config.toml
activation = "swiglu"
tie_embeddings = false
init_std_qkv = 0.0326
optimizer = "adamw"
lr_mult_up = 0.675
decay_shape = "linear"
final_lr_fraction = 0.0
Each number is 128 + 32 x the weight over the matrix's rms, rounded and kept within 0 to 255. Layers, rows and columns count from 0. Numbers have three digits each.

# q: layer 3 attention query, 160x160, rms 0.0856, rows 62-63, columns 0-159
# k: layer 3 attention key, 160x160, rms 0.086, rows 62-63, columns 0-159
# v: layer 3 attention value, 160x160, rms 0.0497, rows 32-49, columns 0-159
# o: layer 3 attention output (transposed), 160x160, rms 0.0517, rows 32-49, columns 0-159
q62:144090075075174142092095125166120146106068120107110124116080081113073177137198180121066127118158153140179184070113161073175095088073143132150141128190095152183114123107139097143160111137122030150101128151147216143100068094164156189055101128096104113137095146121135152177163119146114117165128123089151176119168123059092147121177106125134098177172144100111151114130109148118141105119152106101064105138135131093061152097106108191121130139141122110188125151138152110100117084126082205
k62:162128058113152084134088181147110134118105093115169146055081082170096152112148137178051151172151146171108117126161175077209131080172152155213133193161112106145065092145112132125092146127188104129121109095111157101137158117181096135119160142138049178069114141099099135142071128117167135188196110113160123078098131129125184143134103128093122196124104192171129147114136101167130127136111093168090150172142164132099129127082168134133166149174146097152128169169152137089170115099086143
q63:151088162145141128128091063112145155181152111116090094132085159170142178133149166101044129164126089103108146169143169098196131068161168122144124073087168166154137087142166157131121122098130127099186230195122066139208102123183169190075167163124203165220093072104106076158204212179111059123216062176136051084116157116163167143199094151161165087106111041100094028166152184110074059102104097169109123117109135127153100151036137158140173156166143214189202107173120102096129104121171129
k63:141129063146118119196028124098160165121109079127085114156106146131094142123065116135089177163104167099211151161144145062191186071119161122165091091173088213171087071102046165106107180125120096133170147239148108093200220109191214173038177188142079066129183146115134084065108139157183095149210049132141145119183113123184146155148115158138124198047094188169176068108139153092066110234124129147136092126125140191134101241058165177059151131106147164058152091153133150070089098091132116
v32:148141157126081125131184185151093107138125073125154127166141149116126139119118117113111119129183131101119161050091144067174153071106122119166089152120149143130137142141107124139104183124136116115173161201162177134077128117100131141138107112115138078124171117147199124149112176099111111076116127136170122138158168135132213172072140094142154136145116142119133171103122118080124116157130133085117102141151131146152164137090117171147152155131140173096140109132098129150128131128177129
o32:095195064140125141151114129153158120092133155084154131115123132155079120077156110121154148133091145145117155140120122156123079085134133098103142145063120111126133139130124151109179144144132146120133154103125099155138113067124119142162128095158077153137117103088132098087187129111166195100127132120113148103122164132132122126147137093108147132088135109117134149182069135117133110108116098141147112096146101136096127142171090105135082102127198102138084166115137125080099105103108137
v33:105119089114087182095142160099100161173134147118135103116121108097169139131131110157141148078141137136147118095125158113104123087135123133149114121117024123134201104132099163112181163175087127182167164151114144111122135132104138120111132139136130108141183152057153141159123124110108115171102126139115145129176124094111164140147135179095127117093120142114125132185110151176101159085161124126152142133112081110105135138071100075146112114130117175118156116123202160149105100123191119
o33:154122114089148092130124126174188110145131140125131168105091138108129104119149133138124114138048110074160128127117102129156133102074179108101099120107180151077114128125139099165072139103161163079106123122160135151084151121102096149120156123094135133108138117181140149065111160130164112097128107124141137125091141163100089079135150095152116104158163118141145141114126126137121072157108157099120190122109085118102116120213098157118111166098142087138116129112115088157122130082119139
v34:138111091113118100104106025176197082161081141171070116151150150121098136057120089115179101118131197101112161125079106118113135132113165099033183185114105167135139119104113135164082127093205125131144109116138099179143171076144127149128117097115156124146061076171172131098165142167120135158159114090116089136151178096152124029165128127153055137173105105099093085094111161087057096153196121135168210143115124099104141095096106096165137106168139096109155149137143167148169193067138184
o34:185153136079140079209164208056107131124152090166127114124112065158107040201173174137136118146064094152192097121177147086142128075160134217187160151138120104211115100092135123092142115166081147121096184139099184143114098137110116182108175175128083087145096128085153129157141113116111113083101171095097177124158136139077091198085143109083107144182116114164130159183095104153202158145095162144126037118118117141161124208146116138091126130093101129096078133134055165184064115162117113
v35:142128198101127107155132181099151085123131186106105114134096134123180113216102115125042098190140081128109168093120142155114145103123138133130097162102174148096076140197114151073101126117122113124086139110155108126157109181131126089199157091083125122144120115170095103129086173134147118108163107129085195143044122146134074110132163072167104175143181112159148132180125132074132165126101128146052088101113169152098146112224154199103138168115128158108135103144088131170113162165072129
o35:062174117149175134114128112144129182104130106153126126124132114135127152122133145118150135084173125150088176103142129139131147129058120130142106091130115079139172180157132082172173112156089110175158083131131152126140170081162151187120060122146170113051092085113124116127110092151084177203125131143136104122172132101178178173114103130084176130094075156096103086097155144160181118108126142145100124144147186141103196078039135079117117113175168142181111201153191093081119081145120114
v36:127147144133128119114135100163120121137106111100093117141109138131095121154129143158131194107135124129117115123092130167084142149109130126118167099119157168133188165175161134136187099124099151120140132162105184153116143063132138196134112134153151123121124111137193133140117098130107116148152123171094129108135172108145127121136099189084110170132102111136130127111087125073116097144134189181136181151121103117099078114104144094143101114132148108141134147130124127140134158075156164
o36:155155100145096136160153154083154094097142155107110130140112124066127099143165116137135097157100081125151107107160119124160163144134147154136097109143085119132092090063106149098074092099118143106198159132144116102131157148163110131108160189158137125151107126110094137135129119123143144110133114110117077142166117109092121108103119116160117118117131166143106165164134092148106111132126082144135104107123126091164138146169090140113113126109093168097096188139135200139100137163141158
v37:077114090132158130157060180136125158105151175129173114111097119140085127057146128173093047133079128171112106149117134176123093145168140130104105094153130075142055086114184115151122095146166143088123143090104124125158117165137115113111147084077115129096149118085082134131128079185156140139131102127158128148135073132130117117159132106118151086106117166122146137105128132193120137049131108122164140149126151148147143180090151142094100145118156097137110159116125154132117117167099090
o37:141094173119127150129078113102150112173133106091139140135172084160139166158092126080099151099182169090131085158094135112122121156164111127117160152169190130082121112130129123131117135089120104154084078158114142087150109145102155098139129139101092144178172139165176140150071116109144115155126133121133128125073121132124182123088162191163112149118155120155129100106190081101128154168146160108159163152153159122079152124101146139168175111103072142164132046128123098155126123119145108
v38:142140156132103096117112156130191179173080230130139117095156129094159114147112095166195100096152097138125202134158050145130129144130128120070127147155103115137138121120133143131139088148109106151102109131050167054131116147080119125173132074043158119165107137149199186041101107125094096150103111098087082179033167151113123104148126129175090104142090158105168132173128119114110174142078156119000137130119134111134184095122078161146088124153161172121126111134145179213119099130173174
o38:116147123056132118175161147110139147119152060144094172133103146140144107181197171081118096168053081090111114132101131080193134093077204161162126079089152126105142158183141113116136188114114115120114134131111125183120141056129116232136184130120166124178095120111120025137131145137094114136154090085102182149161133134103142160115120142066152118130129076173075174208141123106145152089177105075113153081074125115167146102097131121110110148122160110131104157149123132089098150171078137
v39:180103136121131172079141134079173149113066166118103120132110159118174134133077106083100169078126091139151103140187022157147099116146124110105136098127091086134055089084155111131141094050127132183070102121116071157169119062164140198122145158149121106111079108087177113095140126098188127117134133000080125143123073099120174107114112174104114061145111132121114112100100060122132133140109091108189205116122114093170116137116110109160177106137195110133135142139179136101144097136136106
o39:114072114154113123144126189154078114142133063116109179153108145134112124136232118145149086195092162130119079132084195094094196115112108165155160127101163106144162160128149165141115155125196122093102132134131178105106158184137101067169143117078138143190137164138165107140115180198088118116144138167162170137109149127084090080128149160121130162148107130147130157179091150151143141095186100109119156138036128141155085136186116134140115204101070143111152044101167146196129144184117095
v40:089174124114134099165149247168101184127134152096234132126086168107105065100221172128109087193097101155139152082102220169174138185139110112159139155127145142110078133182138149149093091120182087115175115164051169195100153086180112200124153119120161132097192167171112135094087140188149111069113101075141087111111148143112179136125124116129149087146140154096206152190157137119135155103121117168090117132090160111100107134108130156211133094083076088119154125118136188099150175179164134
o40:102176117155101154171149066133167077080157133113111095143228143143076159131184133116162131114164147093137140123072100153114092155129173192115112067146115128093155160092138136176156192071123152109080179066100069117186138066076108126126071095129131165147139142163129026164143116035096112169079129164078153179140139127141141165127152194113151135191140132168078177122140134158123087131146119083179129169171144123101165128138113111108105126097190129115049060163104179157108124115109107
v41:100163164123169187115113145120102167143132097040136110143078131116148115107111177117118148067079142125154123136122143174143133126101137130172098099102095088112091094113180147162205123148094146152123077129079103232157109104121117202138143199130095108122110114176086107179097170181157080142131129050076157118099055084099135107094166229084140150132108128149128136163131093111139182106153126137131155096104091111174128149082140091123135109187144115142141125124092137050138098161161113
o41:147068098178105137119170100177156100120113139156089146140114173083077152145162105135109128137131169142147146110103147098137194140155137148158135099166130167071166184143148151160109127057164127121175132071116148078142192138134073108117118122095126117129127153181163112138148197124111114133135165157118154154134133141117095097126132127103120088178089144120176172087091162192125054102120104099099224170074160096094106098199080149195114152092145143112152082134214061154129147120114118
v42:139104091107108107118151126153144147137136110113096056121131091153122209150066120134118143072148106094109124107167158081095149116102111112179174116127149184085100170171091143152142120128072127104129120155119163179147102079099149111112108118065135109092115114145197140164096130062068122145143128209154088134150104102123115143150149167135108153146068140174137094067100184156073160138140101122116120124119135107113162153098134111097075089171111116105124103101158118148152131121164171
o42:129135124127176103123160131139181104111159131104110169150079130136130099118149112134071089129083131097195161117139123111118122085170162136121092095115153052148081104153118127143121130150127155153119138132110143128109130168147078206127182114208092130133128102080088125117183107124175158099145147090140137150166162103116149174107099075139164094137190101138188153186134071120169070151132124138136095091122086148125099138136129189145132153152137143097093221132087136116129158116131138
v43:146095171101102153144121037108121120133103157074104105072137132098143160117063110107137160121093134174202161083179062069162131132131111117076115140069130108137188105123136114098132076104068112219086086139141097133108103155141126187188110189177108076160081142125140113040146160061160130134134143087167181184043069172116109144068161173179207096145121126135139134088112063134201231179159114129113133086146128143079137155117106157153179073121158180135161095091196127121123157110168089
o43:087103063189117097102175157103128114112092083145115142080070174096121070134112141113148061170138130107072123109065163121125154083117152010185118136121147172122155175122163146203158174106200161130115165097148103133134128125148119127097126053066164136129140165152106155167172200180103146099098120141141155098178166077173085090179070151079148084148106068057157157143118216198125109078131085088092126165060179124159092110124094114142144203144156056103143128121140070130145147143093113
v44:039125156083132188132145082151141134152077123122137133083170112086092102082116112073147105136106188187146149135122161069200142123095191112148077189130100088132123118150137121088054114097162100138127081143093110132152116197143130164157146119108109084166130172128000158030126163159126098129205100040122152159096103176128113116126133125179174141143161117081120160193143143091155202087085142127117123133117136121170116123109124190193200146131182194161156119166112144120137164119154097
o44:142138112161107110171141118132157112121147068105109146099090103165093120140184186129186140136119067110127125087092152123113112099160174118130168141106125182085181133166178151172203085126141136164105146077087112145119124036091140134108071097094159145091124148193194088188122171119128125147067206133132189075152156108189122132122081124079121090166129111120126112080129170175218131115127123097126163197095142162123153119123125050078128192124211080108150076104134036139087098129103106
v45:109110150115138184079188148134178096111098193176118106130101134160129142171105111125063216160164087128134144157110084094130128116134185122125145122124191100111088092152167132073082122078159136137085154172146091082155158043148122187152145107084133119155101096149153082137108114146152108121201140113023092118124168134170173118153138135114100064152087123111130104154106121083160056141132124121141218125104139111115065088156141159184123175093177088109118150166097096106136158083074102
o45:138141109162123133158063185094106154168136045064118122145173090104118113141202126159231096166116152165101130125137125133102135148131109192172117125150111073158186106081115166154094111123135075132157085133114149112113172157146115087181136150179130143106117152107181120085071144138072162149076107122104116115110110102105142081086120155135125225074110150169132124170112106127130193120125131180116104117130156147148149115137097084082132100134090169125141133131171173184124086202173123
v46:048133122131134171128142133153172178116128144133140141092115132114115126122198164104112152170100149194128151123146146157157108156173127124102197172105103131083083139117162103113127119178111124134117151097123019133133129156144133130134139115116120131094128140146083110185200152165132120089137131140191129172106143141109123147105121095147186107177129153146132133118152130193182097155135108189140111118131164147073124146193093172167112053113123103166126116099124142077102095160111092
o46:139080069142169145134177109121068108104150076138139082121183154127078093122047114170143143115219126121178166101144081148107106150163138091167098100193157138125143143124149110139125201105153076133157136125109106177149119107149136105144086107125147120110129176170148113115083135070116118165092138122090150128142105164192178100189113170120103142174081093100142099087117154097077158142108164089097140158150159115161168066086159123131163155140144113104121078148112121163138127101163113
v47:112131105138110152137141077081115160116121134080116117124102098148156180147123135109107131146070128168135141072107167214085161134131125105112145178073149172069115128216117124081173133176103129121090111101145100174173136106134122140145149109153126032130116129152117124126171150146198143138170104090156131200128088102133033130075126125143157172155128014169132116182107089079140129116238108204124104117148195126083128136151099149090160112176113116117174158142137141123138169141113131
o47:133139094198156109113112146128122072089115090160134114097138129097111096120083169190136118112214125121117149102160110133114157124122152076154097113177093112175128176054128116146123108120143120161174106143126163141131112142178135165057024168116115126058099137158150174164114134130124169164142142167099129104201170150129166158170116146124167116120099160083136138026167140214168126147103160137083121121141173109155097134084134148159098138118095123129102160161133108118112122094089089
v48:101121160119126126089151179146078089113123145125131186136082152166127105184144129138069113208079128090133141118078152132141150130141121092096121146105167165105104132183093103069061121145123118117166186144184163100184169137139123137129137090096156134170139145134131088117167151202132121103210115158102096178106115129148145129121136089132178162140071115144123123188128127124155094099125103126087132141151149116049046137156098195094184121132042125104155132174099090115162173098100161
o48:118209129192100135180071088115156153127109124118130076160191093130128096121083165125213137091162137165078160196174113171080120161123166140127138129190110062141129130080123155122135148135149096148148101115090138115134103110149131151123072162146144118034104124149126188128077116091131151156113136142099107128171160157137133163098123138116121126116108128112151136133159134110141155138119166161135080115227163160150167123108134085120097092141146134122077199125098177116096097169149109
v49:168130146125116184078159069093176122141091062147093103137142079161134190163057115130137167105184128108116131119159092078135138069077161125197116101143136129170129137083131112148134148004093134192102124164132108133098118098116138116136117129156103092126081137112168133137098167117119124115115122150110120065152139154128106118148150135146106114107101196140069139119147139127132117137095117090104138114169137137125109109131158068118146209178184147160121111127138080120125127142146129
o49:145129140122138098147158177170107131147132165107137169121066186133136111073200082116128121161078122131107143126133182140086104082134095140134137143085134134130108093190117134121110076183136148125126116125154164113094136117118055104158163118131113168134149110075146131121170107186157153124138142119177125120086113075130125150092116079113138145086154113108139109167057127123125117107121117147105155125056048186137124129158120138126138137164144130090149189107181075110125114120108176